From a checkpoint of a small transformer trained on Wikipedia.
Size: 8 layers, 5 heads of 32 (1 for keys and values), MLP 320 ReGLU, vocabulary 2048, 2.05M parameters.
Architecture: RMSNorm before each block, tied embeddings.
Training: a variant of SOAP for these matrices, 132M tokens, 2580 steps.
Each number is 128 + 32 x the weight over its row's rms, rounded and kept within 0 to 255. Layers, rows and columns count from 0. Numbers have three digits each. The size before them is the row's rms in percent of the matrix's.

# layer 5 attention query, 160x160, rms 0.0544, rows 0-14,32-46,64-78,96-110,128-141, columns 0-159
067:114111135179113167087143109136132142135087103153130106203064142095155105146092137141130099175082097105077160084092065097140095144107127158132158117131135109157141183084198143083145097098157122218161068087156156128149146120100192124138162100055123162124139112104140139120161135042151097096139171163166181133142112152102125134104141110148139155126138141116145105175078040144156121136136099153080161146122175106162099167060134081157134157094132164089109137145071138098148151143118098
071:120143127140170039174179156101094065161116135097146127136105076172139169146121089150141089133107136134078138162112127174169124148121158111125179145165116183061102117164145134079143140088138133098142146117106108144075097169091046110168117135205121094126132114105143095143101135162104148099068088099119128133144144170170053092135138134146149115088195110133142068143129176086134151121110108090144122143174166129151092096140119107112123083113160097161094135109163103135042070183129085
076:049121124115145198100115123129168134119153212128163109060133112136075112125174114121123189110187160151129124127147158112142140105156104132151138034124125152117106108131120117096141115150082128108123218169109110121113113126092113127169119107154168125127149103108108078122134068133109092136098110129116120145102126141119152101169191101109129149150100098159018160142121190104166102232126163092185118135150129144112162056100186145123161178112166115167133101118128125091160118162110145
083:108109102127109077165071045118189175135143106185067149183122126149154124110120124124109158178129095122165094141140115171143125122102147148069156176127129121162092131111147087155122171109132139175159085115165162144144110207158089091109140174107134173103144188128146134131108178118159131138120183102084156112151124155153099101110095144130130128153137098137185106152088134080102160037153127114083212168107100085167119117143168168165136089143179107178143105069157128135083140152176131
091:181151173151214070189148104105130104111095162139099093163098103167145181126190117121136119159112130125153100189117181108161145093082212125128092173092106204089130119112104107124173126131140095039145161157102104177105140061138114107122165116167101174141121139099169114102145093084079066131114161096109111182122169163138070121160138124113140156070160133134127121114204100123148109118128136161140126126162155170175080129112109141102162122114108145103162165112151094083125133142115137
147:127178166112113220113138231139089090139124105123165111086150164069157102174127149076135122136103158147080173091110153108172122152152126102138076115054125077148164160136160131139143098117140099135129138112141099096104156034097137112149133090137152096121171052196134138091158072162159111098144085162146100179071071075131157119136132141130156169106131144122068150115159135137123097151120121129160109093145160128100135149094114109134124125111056159120160114196102106129142146114093172
095:105103118121123076136177080107132138167119185101086084126082105111096172104171119112186126117150119089173088167089122137100064139172117121081117168108103179138058156174143168099067159142102111064104165162068123170148081109076159118120202165135141160169098167102111135155117090206067131151121099069142085139161147158135146158133111124119156090146145132142110101130124141115116112141144109118150182192139130156134132111142157153160126174147177130172134174081160160157084081093132093
091:114156174080095161113162156103128108078175085153153190078163119152085132164118126123198126089101103134119167127114085122076126101140112075150137051128148104170155138096128098122162095132106133171086133132135121130157151144073200065132169093200172144123146172188178204132126166125161172117158143202147108125116082097164145102157151089102117101164095159151122131089115166116124139135159145143178108148125170077185139158110117093118101118154168121109100089133084125131132104102069175
128:083126149111122117133138129095149140077167108121111202090157088168071134148094118167179135106120097149141148168112080117060117079111120102123169072164148112184155132095137113124176093137128144171103104135147146138160142151086144059116141108177120176135125189126174204158114225077137180149142187166156130083149124115167128101121140091094090101138083161131145124090082187107108172090161130131153124144106152070176117130120132070119120095161194102099117102108090126133123117118072142
068:182137127091142158136155061119136160082114128154148149140127109122152137136087123188115082154108169077113153098151185143120133035100091106085127146167210112110138124177102098131178134125094200158099129144127154169061140153121122197141167130145170150121113175123128088125124189139106140169153091148173090120201083117086082140109122081119138085157090080161098104113103141158165108151095142133136109140126164131150129161135140070168093139101182116089136140115134152197195100165168124
073:091108086182139172092157127179144131071107134115071086112100119139131113157151151052121150081151146138141142117135090131095121179063129133151135118146121102118160148141130173125130040147143114108124159128152139081162113170124103081178159103104089074088167112146095118154155103145172122101092087107121157099104106073166150164144073132151090102088144151158157139164135159118087131111109061120129149130160150101085105127055097111181078106191081154074144149115110174099129143177202064
073:171166119110132176102151175063078083127152109137193147137181098105165103125163118194143143146085172114112124106101161181128119146161065116120115137143119095097111137163160153124140158139112101077126198191157110141176149122106106131164135136152150119186177121103078131107135105135119099083092153089152109159101100070181031152168071110109156078155178169115124152118090139146129091082144096144112110110115103129118134137095092128137169077151053065121119107150075112068122135107135156
082:148169160142141120065106090136107116158112149096144091135140150111153128104125135128112114183154188131094120071153128127154109096103128157148151106066112134030117061164105136109097121127161147120080128160127069143121097073143090132172105126104129144121102110108128086082139123134086095129099155115154177160140163156113162132131124114146101134072152180149172156143115080177160140050140159114159088116150090145055136135151086097134180079161050150056135082136146108100149062208090112
079:166159122099087115157097127122076137050137153147163131114121107116145109138091129149111159134174133161105122148178154178158180111112099113150140129133142146162165149094069144129149118127116147161153105121118176142104122093147124177145150087091109186136043107112117124084067158142099098132116176126122137075138107153140148093112157185066124195064149082093119083148106122156148067077167160067133112126125155113080157174136149091141213207128060110155138117159139146142116135178100186
083:176167081138031101108108130124107073177102120160115138094124144152092114118182107144150128111152145111119192120169163143126161114196157180115077100117166125099126101201069128148088107100090184118171162128107098143160127149140144139177112136090153143132130107151163145102172147085161100119103106156136135113102149115151076155113146193106142086128133140126135159153098141143140132124145069039092080154146117114120177152107096129120082216065131121196153187088129151103084142152132165
098:139101185107139197105151102164149121091098146092100104165107134174112162110156137129120150057128120188082119120140121065101177124112091094138086105127139137145113135162114190145097148106164184116117099166121182124169094149078111131162139149114144166147142143144137120113090105118113110085023113135156112116190120095138196129078150152133172123175141086139148108092106140191109090149119161163175124107038130142127083067085143079075128121160174185148127128125105104097162183099131113
125:109131116180093081156078145117115179187135087164135114102132104128175093164121122128133103206110128155130161082110144176120108118148148143134144171109118123124130126056114111166133070155096046113126140152145091132075151128182133119126101096145174089148140106109131137132133071146162175169158149184127108191118103162091092115154097114153122132057090168103164147162188117111165125081172103118116114140210118151154171197178095157204087096123105116122170118119151124175078131114144165
140:122160132101124183071136174134184061086139139139148166065089165097148111129146134093137143090116098156059153128135118091148148159114128117135066133083172151113126142163124103127114113123133156130133120107122135150146100127074121115203141197135150152129140109153173132127123165175112081084083112076136174150119073100097148117114203164100080157162156107172154128091052107161098166167103144168051131131092124129145107098091143111142192183188081146139103147157108133132150128071095066
148:150091100101100121140135111055132137140102154111159099171123138149063155112142120083110103115176121101135072106136091196097121152120072164129155139140090165157152143188158166093093149097155169119149166128139160140205142159156142076105100191090156184197179114077060103145140114134105118081094063116124133111145127146136098132090120147148091126152175148130107157164111139106099133147183096084181155167078107125146121079136158145163167118130163147192093127088145204137119174141173107
137:153130197149113120135069095118149126180084093105095086129078110121144139109131155093149103149169104125192117091161122129135162172146155087079135186072083112098126124106109178146061095161106109133154128127111143126132128097151120134130114095123107079111116093089110097165082043113124099133094140135132129179097147134097139119170077150148132101088126096028121172171169113082149119099130110153212112158141147143148135186238166159094115090142158111115149108104129108178075120099134123
143:147142151079114174064106195108157033092160089149130132108138131073107090178115159121143110158081075143079159172116082073172151109117148055124047170109144136097168165169154105169147096118138136083164135131160087156148143135109116180140143159168122133108154096161180121095164089151114114079116116104160097165116088096092086100172161093120133122132064124134125133086121154114127120178090100153101118076141134094142075117069110116126152138108098140142142112198068126136122112107087130
118:105068160132166141161134108094090183146108161094110126094127154107113142110166096102094128121167174114176121122105152133117119154097101159106187115076121130176107138123135195107081119145116176165068122128102160123109076057180172069113152118079161148135123154114122123193096111144137109159160095122135144142119145127147190171070097176112112114176142134147098135129124137187115099112192165091149143154099114164076147125141180146188137129137156172193145184076171192105173186088152119
079:091103148101164178122113112115149102080156115137131114068152126072075135151126128107148126152127093226162163201121088068132114102112088107106107123093144138166098139152151127155125070124047096168098139110165099111121137128090104118106132118129166133143125124160199141186144090094108132137139139177090102095105093147146118146209041097114120123103061150144137143105075158094151082129149162151075103124112158096154215136124156143140119071103111141197147137130133120100143100099106185
098:111119149122098097169177081083117201133111125076090096094145122177102154106156130126123128129163148169215113133114097155114106119123113144097109144124097126226108159139140117140108102133089095139102159120108145133086139116118110041046148113161111161152129121113149113210119066081102166133157134209136116121120150189114116162151045141138090098095180187128143165144122076090170121092174154149171137156098164146144167150157171141137115100128156149181097116072139155114146120114142136
048:131144180148195125122102102195103152123089100109076088171190142130163082109131096127092137091114153121130149105123144104200149143096116097149135131115093061126135158078126107184157082125188154135146111176105143127085114075118143041173169124150109149119168091156116114120143090100134146156117173086079168164139093122102156130161129139109144152109160110165085174149121191184095113216118167159140120116164132141203134205156150101126094159105172140123125172128109089125149143076144131
039:128122164114117168131148174174119147121150168122129105061076131088094139111118146118112094137124098138063114168115121110098122132088147096101112082155114199107131104139116149160049095112145146148143143172195076085145161182087119116132114122140124116133069123124119137150198113103096145106064078144122152130171141041144170139096110150076144139135094089133070130127104136150138100129052108114105147154134162080165105112116134103127175089108083071138120065109125138087234158134071094
043:105124105214050161155133113120062114105163128063122129179164077118153138162116114170144134142099058108070155111111157190118150087182093173148201115154126113101093163145112136108148133119151115130033157095126140147099143170135116099183146084132198107115141168132142185158135132094175176130078144139129177092143142146096122128101093143133147064121183141103114122146136122118170150175136130145149103151095102134133171094183056109068099129158121153154123098143133145159110159113111162
043:123153160150125088120138153117138120136069168138122120168089108206143098138151147126096104130123126119133092052122146106124105139144113164076130117053090100118096050075169198138100108193197132132114119111093125133117090155170090119091126134154138095127072100104092136125128068146153103114114065140125075153146121145116189093148096115091128150105123072084106156129177077139158156135075131088132147161149072142076187128174181139180141164092129145083154115110159130118101130177179078
034:114133189187116056120064120096120178160117160157149135158160150143089156124089179116092095103123149139186099074117128094066172136104082190185135073122089135154104154130081172123131151108147131182158164124158145142132159140159113158156115144058091177107164127121149131112138121114117162105132100158099097096187187177140095123118139143204169149092097108163107107173094089093160153147153084106179099129155160145078120146082132164149096123172121116129109147134114154175088169189151108
039:113113163091134098113083125144110114120148111161202153232140186139110109127134117140172070127191157150094153125154131118107117114134133174148114108106085139093117117170139161137112128133101161141157142086124143109146090171171190140191115094104102110126110155126103118115177124117081137101069105177095134105144116105157199165117151146130189130036126087120100132202095082068086109107159119102135080142133149097136160183133157134132075158115119108070079145115169075155140097170111067
186:092158129164134122132131099101087147082131125093139163135116142152131169126182186136136191102126110165160125113129068112089167142118102090120136113131135159189138083123099191157116062164146200124101093065127149090114107113093129171135156150157097115170156167175158096193135161151134139109120137181148119087131117104078197181078094110103102064130166098123160087133108142115153163158118141144122168117047147148179163115066127133091086073162164157108101128146088137188092094092107112
149:127098094124064087117106123158124123171104136144078094140139064117122126109095090148102062145124170100126193077154183176165135091141115150160150165099113150082110157123111083065089157108098078123125142163092130172146136127149120126105115126106170079124129087113069144056091067104122113133118157108093166111148160187182085104161112133146187154134083127095147135152162129140096101100162171129103077124182081114091164156235110159185132138079113097131159094117146143144109141161137124
118:123202109163145182070151142111151150099141126114130124137092148108145080072143181110115175138135126136141109168067042046150133196137123097124095086153164121132134091150111153123103094185161190165178118090134055118108113125095165217105126129146080119152145157140181115104145122146124104115088149039120152121122173121079127145143123117115064141132162086193178113086116152113087132131105090182096160139116155129132104092098092150123130186133143155108137136187105123120133146127132101
140:058117164111068136140129161058188101100113142103128097190133100134102141090145119135137087153153102101110047164108098098125146146123144123164109155185067152076112133171164132064098150160131123153167121126165135134174117178137124129138108138130114145084170077125105081065161115102088091107037126072138131132188163185132087082135134113122099174088124087132069176168115140119099076130114188081111134146137135104124130124173121078136144139105125111125162088148163122101078170166132102
142:127122168147145045150096090140136103101077156091129091183121125129119106085143105146134107145160152047202110132128141122114169125134168145121144171097106117109120125139107118113122150163133124157131112174076112176134110146213182118100127156144126123156119152042081101130115123121135128091146138095108145136144139182137092130101122184120159117053138119075118143170157118089144083109131157112186163195109109160084163151236180119100117126066132065157128122080143164087064139143133142
124:163111163096156153119145143118160121082174062115138134150182185103178114138130134110175138130087063134159174152162120039112154118100099092149126099148174115144099116060179073182138106126134139156130124087148097120100167140112084149145155166208148087121125107180173151136149123101143172089108169136182099140074080101109149110165098084133111128193086094141088105117144129108158171175142124162138108101103131102168123145058131170131151169160153154119141068187105105143123104068118123
096:087151136075090152129135131141078141087078170116122075095132077145104138099128136127117123139118166073147120143090122152186131154163158133117099169131130145107183149165089147083123133101131141137168120168126153117157087141196144146153127075075070090125173125094062120124127088151098136139169088091104150133143158193134128130072121124146162195113129140159166143169157122131123081126110083096110153098103146158101121145126159097176085132040128102233158164138122138157064158207163167
061:136136144040084103117184129102136119111161023130150146120174116136162168193112160106127134112100079133098143171158114071110149128113105085131147138162160058136130139095142115148133071073079078130110118125140140079091159115099122146101152164156161086055188190143123202126102137114131189098138188145165138092096099104162096100131124085101138155126095131119160112074148102106134157164151153146140087113113157111128063192106105084142120117163132130134130152130103074116128065100100126
087:133071134088117041109174131163152126177112075097112096156111090170122119131091101135125107143133134139104115159153161123112175106071102115161172095163134074117145131129141049130155113090074051162113147155083139137129134132114128110061139146144175125110123163104064174101091156083144217091091130130127157132159135149193068107164107109131127132093133143082155123088151097093141097125182167096130095178128124105097089171200185078167108110168145130119136141080139103103114115095115154
078:183124102123149132114129145093133152156152112088139086098075062131137174219085099078083123162104082132113085231095122096082119147110118111055153130166111121104110121118101116112121134145115113153150092161099168152106124074135074052151092128135162133160205085140121084122120138135171099132141118097060137132106071160131143108152134102068126151134113105135127143110124136115088119117160129106146130194149113153142155096114140115190184082087177115148121066072143141138104066123172107
069:167124137142073087117121124177123149085147116168148127115151194136109114109144129140161137131136108149160157108120103102137124130096169143173170161122155120125155128099129202182137135109147147040099153114158092068111120124083115102149158067067126102133092133121110112137150061104156155137069170171096144104167119125119160164094066139150077192097150137131142148208153079034082084141170129104113126114113137061185110118089150138170109188131090121100107095106150135164174171160114111
061:137148128169102143156170170100133137119165125107131072153084134156133139066106134153162133177107122141145058158110145181143103159158132102092116089086121143108083117105092150124136162120172110137178153160189101174127120172103140182157074162144228150119042109116126114087113140136124092087188141124157156123136065128137096059126124142137124151089166157164092181036115137189073089134105146134146157089117166077147101101103094077080136114125139132156153114117094139096132172115126098
064:071105122134124094136104139116195086169121133104089108076140154128123116143166159095110119169171111047059124157173092143203147133125101173128131183088082145165117115152150201099131043117123133128095122175137123161092130145116117108082176132102153117160166132083152130128188185150166093139122106166117127131144189138135103096101173161157137113091180137187146102214112126137137140095094160100146113129149102143112137128160037153103089136078140166093113142069110144164137141160144151
056:127132137108160073106095166088110133177138206151115096108019114142122143153155117135102096132076126177200076138151133094133120084158124166147089124095053068101118143113101123147141156119151156127157156124152123169100111109153114152100101088158090125098120109145060080120124140188081150184158125179148134087109143138140085174142137117079135159129063089130101120119097104102086136141161111110090083102076129205054148135098159162132106125148159127155109101169134134118125098206121121
059:150097122075146068144129057122138078131139143113154106166116158118117141179158147071119104136156159147099103118099095135144149165118128185157117077104069122084121065097119114087084068149124140159125116109076170164107095122099123144106166107146145103119114161102145124177131198122160041153073136130138142094040068090181146118121113155140131103162137164123109117113097086144075132073118138089178066155170160146157140146129185140079100137118135096155096177134175115129111098148192164
016:053113138166119139138122148066120125082090144166129109188144153147098125076143148078072150096137141171076135152163136073104112159164135161102137148111160068184119174129191114143134145112155146139187136114072167128116142190100115122069177073130184174141124123126073136071130164146159148154199129096121115122124185134125187154156097160103082112115123085165115075125148108117162105164115177128123154118099095069082121127127109132171100149184144097160090086062120165134136144139162110
019:171164166173146132092136113232124201136135093144133098089119123175128092128146091184168140197063141145162146117131093128151111115071118175160165074155116159108159131132073175117157107181130126129112105161121099104149145133144077056129147151124103158126119137098126100120165117181101132199112114169188110105109118130123114098089145175156152089081114166141145118172126109108135167114152088175078140143182188147181152156141194127128119149086117144142143160190122113059144155146102128
022:114115127174116092139109128148095200102145102167175144137139143087107158148136100121119159111212130104153092129076119194129145117190102174135101160141151109116132215119145092122117126125146135137104156124120140074142152048155120160143079155198134132106165136188115200163159131087168084119183089147040151141149148158164158114139145158138104134126187078154052191113183141135122156188171161096145173104116085114128060134138131125114139115157106123116111095100101124140141169125131125
026:189160191110108138101085138116155057124150135061127142101119140165133122128100107122171130103104052221115091121121117089153087118101095106085104140156136195134174112203133161108081149144122123128124099143148101169129134134110098067146115135107135115158096164096121099100143190144125169156101166068187107093145156160142093122078124086144141102141088133060200081138131126132134098047142063143134157139110186151122183107112168106148117128107120181087180149156134124143093118136117114
026:163216147116158142118117127159120118123147097159097122120079135135185075126102106138137093162139136111114146108135146120135123138133134127152160061102173083157100135027119093133174119122141130203165059125132147109124104169126111170180154134134216097149092084180141141080117058147155194089125147154127150081124099089077151140118131117146140166097149123148173132102182115168147161139091076159093076111159153159140184182172122118103118149106167161146130177150191138125130185103130145
039:112108123147151103146150126182054167115107160176159123080141130117121145124167132127097138146142212102133135128129122162114157112138170163164130103112116082099096130062124128180128107133093115050125189115102168079104159088153158180098158113121117150084146118112098133115165101099136083123175108219085113173111143081110178144147139138104132160150119110212076134132119127122110164167117151101174094148132126088087000110102113163076124119148149093160069123127126117133170152127106134
043:143072096165111094190139118168124190125145140123190108142163187105140132119139124098140090163161133119138182069150180179119185180150174169212095186095086123109121080100132173142151168097117132122164163096153133096101103077202111115126112159121114081113080097086120103140118141126151083125139081159095130160122155145166172143112137182141153138099159092190141135158147122133136175112128132085187153125121071168083113111145063150179112130150121099113084100075130086136143146137159099
135:118120165135120142123131119091094122109121099140179159128160146183119133176139154124109131083103152128098126144100092139091149072146118097105140073149129074183164125082154097208174068112107113160112159116120114098109191172079106157126121134209140127080176179181154162112111108124089154095151112155191103127090130091131128107178164112122059108160079146129156095098110109108102136200121172125156091133122149088168070124098124083067184107165180127144112109152102102110158080137058127
162:108134173138123151111125135062103124106119106130141158136153127188117137168126148113127137068094124147099119170101089130103125070131096103072132089169133084199181127116164105195184064118115114163101146131115093128127191175065098143129108143205127145108157179179162157120113119132084156104133120128195086106099133097135108109169153100126067096153087165098168081088105113108095132197129164137126102115126152087186097120090144083082184114167169139146138106158110107122136072147061138
156:124164133177091122141083100087103083130140101125115151055067113149160112179101136132173115169124150073125146129173094128151126121126087078084169147101187145130132128104114091114133126134100151116107136111160167138095129156175058185125174086128183179168159099129119087166220186096137126066091133126126140144179077118102139161108149051123112133142102106116150173130111135063149173148129168101111159159113142118188163153068123108176130105180135145090139151124139072126097130163143075
169:145135094190133165098174176097131152061146152142062150190088134127167108148192096130155117136163158075118115111181113190069096157110101136123146141177099085102137111114122184123171087074138131087131149102127100104164131163090091139170131149126120121094105089107117157180144064165120128071094106100126105101178096109169136130150035122115120104108111142126134117152119079148082178164145084142179149104159133164133148152080094130191093117163121137084176104118162138102152157151164077
170:114118113066099164120211131084144079120110100122111107129132074140112110087096118151154154173124166103116105166090153164122142190130071099125108100101124132125141188172144131086169140149045142120114200187184146119152123105101059099186186151106161131152092103143031121132153163092162127076106186179131136128119130111174051165149082144162108079167086139145131146152099091121157100109085161135133088133095131131096125122099152131125130126137078113161148161152090131138129159090117142
181:157126208153117149067095101179131113152119128106159096112147174147156174168113161127086121112172152116093115098116095164171117121127104158075154135068110085106123072172113098157099114154145121119130133150160063154140134105153083130165129105138182147132172126129100125100126118148072135119089111126086111176131162122091130154144116139169076118128129163172142104188109080166118104144117168116163094107133118136074101121170070112072216084112055190131181089112111089104139090216120093
178:170154090090088135147083186108054112110152141149157097121138099124165123138083172148103197140149165167097117131160121200143164116195064100151091132147096154114129173123062142096119107129131109109146127114122178132115119138133097177146161101095099147153110152150047103085036115186117099131094095124195134048143119160132114092133153090099136171129120046111111085132114082128119120126133144076144136115140137108121135125151148108124182146143092116116136169165086186187146147182123157
176:146171096121091108140139123108120084167081099143081093084109156172066104098159130147170099087159161138148173111128118095080161143187167174102133096125118129151141093147098136102104097135109172151167133124097065080139140125154149175131079134127190116154121095166153077083164108025165121143147112105165171112143122124169098140124126186098102091119131088107108141161108100116149127110160110030086117141091036164150124112099161114074117146085163139166180190133108127117102107162138128
156:051127198135144148137125168148074082100088156092126131175117092178089150172141117144094155058122155108088115183140112134126152111127111145192085160179169109103212107149143125151093169132088193174087121143152125108144108139144144117133120120153116114070144132120124216108115100176106123130107144115180116126204178141178129145084154113112172160101142107158141138104123128139085073132132166106113097157070108110132082104131141079061119115080138166121092134122146108067192128102108104
114:183139082125116172143109154155155153216152109158160102129130145107144163067100159135144088153119099129143157089129173138150140173141110140105147103099124118178065101086082140174165127087182093114099153110129144107120125118115161145107132128093116162157095099130090025113132153128142133126114112185074142149065123105088123141149087177156077094145079135129145105223171111146163123128168100124098146095161116144122162145132127140187136148179073113180192157126158174168084132153180176
120:110132183145183102151111188161121075115168103144146131080087125117133109168094141146180104170083105166144180092108108136058161129139141124114133134097146169055186125102105120161130105201065178118112130114122110142105176077097150104163144097119164101081103191111169173168102131149161132144085137097138144137185079146142118164175113095098123134139179138099149129129130109081112166106162093138135074134136179138153040148184147129095116123117165086067107100109103108189144084116110120
097:140149110181088162131169125142144157129079127077184133110142125143144133148195084125082172123133122105164138120146150104139076076146127112135144092173086067176100084117142154089143086134135160118074109163217166144130116151124101126065061104181127101110096135094124118094121156130078103102118095203146108135195170102107119154065097155149147110141122142159132182161094117137148057128105171131147122146122119079082104154131096117122090165177124142140146124086159173096147216164139178
102:150086087149119159174117122163114133159122120168147067147133142065162077139120131160116096205110151132150123099112175183149119126146156115145115111150108103155162114098113128147148108098128112142172152106157164100174107148145156090111130179108196153114170099137111111111106146147152161129102157192131134104045091126108105156132113189153093132162128208097158120167191115129142153179173130142167146176119107141089142150072198154220140104187114127171190177067107155119103126098140089
119:106127145165194112121162159118115076107122136117111154116091093109077130152111117162185112131096139122171196119186106120067153110108176126140152158089150162078165118085151117165163134207102185108140130109073108126133157134131119087130172088116130146064148203113150142180119126142137118107085145108152115132147104141124130116166162076099151156108097118108102137138121119085078191116130112132150116149084169108167026089161129113065144094100179115094040105133100085137193107138101108
118:092094139094142121118107140130167158138138099125150103118154133189153127109102127089089091152159092137094147141102164102135118134131114125084125130149137107094096143146137104126155051135186094139225086146195160130124158127123085139110122205110090117098087094169078106121066175126134149107129140142113184165131118151153118103158106135127123150133078055138075162107120109104171150156048102121062121047176114115129153190128065088171161143068153102118163135170087085167137134164155152
087:116124141137197147106125137105123108121124085155077118172102169139120142105098117166130115108125136131185162173127123099119137093077122092140138144092159123090151098087169129167142092168118145083130132112091139104132180078051109059088173146139072133093156186160138082165114071116086138097072119173163086127138124132144135069187163111100099148173047132107094164125134136080142197185101130168144119141122144107185101124103093106098136127065175115127087134159095072133188122159080126
097:106126102094158141138135092035126137168117097156023082179164135133097162086105137152120101116155145101172083200081086107126117140106120063144133142108139068165149096122138137144167118098129067075111157133098162108171142154098126106125143195164086138171128135131120048146117084086077116103174130142145031129097173120144148097147154146154076108195094146128151139124160146140137151142142165184147154133124109124160104083065104124155127145130147173195133134138137136117103129148126114
056:194097091129109188128160114125121131093122113158140156106086151168167083164140127156191043152128144108107114177157104148136120175114118087092211126102135150120108137114053131131140165090167165102135130156173136118132095084106153188084185129088101146072175145144137170127139176126080098129141126096136162209155142125094142135156197131121099139067138109128206115170147103123117066138136175108169117124139127123120155091096113086167194117095174147097159132092099100138154141113166097
068:146229164111169117124123166156109108063145130149094121134157152142104134116102116043100135068182170121109151096172130138137119140084109155162119134164115132105152109125127097109170095136089166153093123108063088129152172137117146156211149113136144057146158097158089172087185128160148086115117121140065158035123115103180164141151124083137124169111092118169100134167125118090103170141090122125117098045156116137147162133074112163122108101153102154128141187145138101087128112155146080
061:140121080121146112110156115077167164172133140159144135148123133112111118126130145178103151127156118164139109148095153164110106134170159137079104139180112140167103121165171135141158171134067148145096160150164131142110124166087063059195115067098176116145168098103130195109150196145129144104074124172197150114123093130139072164091144141140152117138128163100132128077078116130143093123067128096095128069086189099089115146134105046097107131153119028164153079120128142087126104110104084
058:192130136124122116099101130198145129158125120058186082110174142112137129142119143100112133152224171142102201093158092107140093167154090176087109130119122112117106090150088141090084159143154147187181141131137116140145098137185145117149112147064166162112130120125110110114122075163104159122142114090139155111114140158090105183106131142150117080128184112156153080167148135185150125110151114107130134132158115192108137141174024093121154167089089152104128134144161155152112126189133032
050:161130161080085126115120144129135136092148147119123143064097143121135126131141107110127197142178119159100132155200155152146161123152047138101070107110108114112160122089149115116125096170176145130170140126176140175102109088208120150101114106099134128177106134116131099049096149156132173125174073123109140060091111163132156142128137136192100135105158087101145179159148105106149091108117113027080161095178109176088094125138124142149142154173087159177174145115099202132118146154144182
# layer 5 attention key, 32x160, rms 0.0553, rows 0-13, columns 0-159
042:142178106175112189106143192065115064134100160110106124129122104093172059163133121103143068119103142135152176179074124107154176130163091092178091145174163125091139175138077135129088159151124115017094119098064092148117078139129195143143140082130112100152108117129123146129139121100133134089110179126158133148142178118090086130145155153066136141119127115085076113136097147141145155128149123095125115083157124090128088070122160109115149100114186142165124133112081106098044157147103114
048:160105123112118131137099113136174200089133130134157153163145166137182103138143092172126102093151132081030154079143189104121143128090127146103141087127146086050136078122169170143098138137105085143169146130097138101116109137160129149158089151104177160151100101100136105073117156095105100107089177097094082094084123102138174113116093099108060164189107075099125125062138098151085149147086118123071155151097098167093189125159175136151123149101080170094180110138137116165140068129123139
050:116094093139152178110110160090161065126160155107158145117117063086096111090129134166152131106136147167158167124123164157098151138133152125145174092149117101106110155183097192120104155123115138075041106111118061125145093150129175161059148110154063135105140123171094140147113152085111121124138148117167197142135163162154159118069124112087113108154100141130159119127107151128151177143092121104166169120128102075165147093150061122134179085123068096113108125116094058174149139219153070
058:144084080085143164141104137091140138142114092134079104160103114083147129104101095151136118165196128173117131138155065116130122202081128126089169091093132120056095066165090120122110131121134077089188165120147139119126072181101126164116089131156117112103093172143154155121105105126040136139099135100110110097064157100163121139181130141152117103111125131058108119113111107143157109066123137093122119109130161102154112120151164113185089129106068109104227115125125030132131104115076137
065:166101067088143126118219114118124152145070091175165125142216174107165171169134100122113111138151172149082096114181090145160126153097156153132120106131114154055134130143141159113135142113145084102223145125115149134143192067148113144096130197121077135116098112118112117142110071117074064127097171140145104173121157121160163128133128173108140144154141134183161145099107140145131214126166177092144159116164187159163107131159159095171117152114114133142091141111142072108148100095114132
074:104155093190106142133180153137136076104150133081193146076121133135149098147181150070136116123087150111150107111095125168138145123141145154131130112081210122201108221114121090105125113159111114150091146131111073098150114130106181080171178096117170106152102131103141186150152127192118143169127075183107103146137086174097198136107158134098113157120136096105062128180109154165119087126130134097193144129145084139191177117111127072130121157105117122150062136117126136160156178135106124
064:121075050196113095131158134135156138103204202115134129081092145106107105113121116138153077159141079124107099141064078153117061082147150154091189170108163162102108152174149084162132147134198073108142102136195148137151110157091130117157151169091168078120090143063095168136126184155134161147081097112144110120155106178144166123134107128138109165090120067089103100149077144121170125091102068101132133120183106146123110084100106113149108141126095121103115154108153114133153169128105161
104:155178162061145160108140108118088100117049093182122136135168160078116147147145126139113157081133177156089156151190173112104175146094077082162091093151091117117174105120117165143097141117089165125114149135079138136122174108153117136095118150178125152124145117206137090104127124111111068086137176134153113110123168071142137097146131127100124092159118177130181150091157154096116175186157186170145147186071174105127130123164159090081146122110193128127169092149098128110097042120111119
104:072102111168122099142107173117152175134196150052118112153078086169147111092105140138147119163150092095172107090072096155155073129152160155112155154097183148158090137123131101087170126125159123118138105104162119133119077133099148130170159089081139126136129127063135174139124112128146196176128078116092151143117090166105100181097145119161141164087163111138065126160115092190113090074111080110123116062172083145131117137087075181171115123162063163132090156128139130136155196120158111
115:233087113118132128104102122116176140100079095160181149151148096159121135160132181121163075140087097071108171135176104074107198138080090106066098093095102132135132097107126141067073117105132168112148096170095105107095086119078095136146114062140140149139170087116067115153133128188119136162140116104155130151139108090113128092185087098151110102104157112168152132090135156120204103111138118105125156160118127069115126103144073178183155135079181142135120113089106102179110123119142149
128:164086116098074132146167119128111188095138131139127144186091131161118117154146145095133104161163146111092142086132146094169074137131094173194142100151103136083166147097138185110094062146118131164144120131104080131111144109054126096129157151150157030168112175159110180117097159124137081104129125111087183115162111108169125209090114118126081147157122117190109103097160134090108141163156090153131107115142166071110108187081104168144145110097129089145160124098118063117105102134210094
131:150170068120109138093112145099191103129150082211145095181115124124122130119168096164130147134093130187158075115130140142113204114129115114156131164137058121155159071104148158081105113172167050134154152127112139140100126111076117135131141123153146119124096165105071119142188178115119135144141198171142107153119156144110148104072184079181124090107230183167087126152126136155108102135133103112077133174128117135123140122133094135129149112133135071145158119147124157061128121127062061
130:162152132122050127129138132123176138163150142064117176159100159096134130133135050082114106196101143118076103146153079151156070093147123180102074058133094079111104151123141131132141121126138126115149089199167159117147154105113144121130071114122120136167113168121125166133159117141188121094118102135148162152073142226081134150139123124114103141141116155110101137157155144157151075094083163100110063170134071144131110116107075096148150079153157112121110085125075066170107138197109087
138:111172110123102140118076104171139123125128196083197155172059093128112142168162180157105161130114127094121144187085091147125166100104078132124164140124107117143137129114154101072139072133161123163148133077113081155177086166157106063126137117092149121061028138127097145098127071103170122091145140157103113120138183119154143118157173140085111122092094156123157119147141158166124048075186120088169136053119126171133129199112154150082166129135143118149129145142123108121142157140118168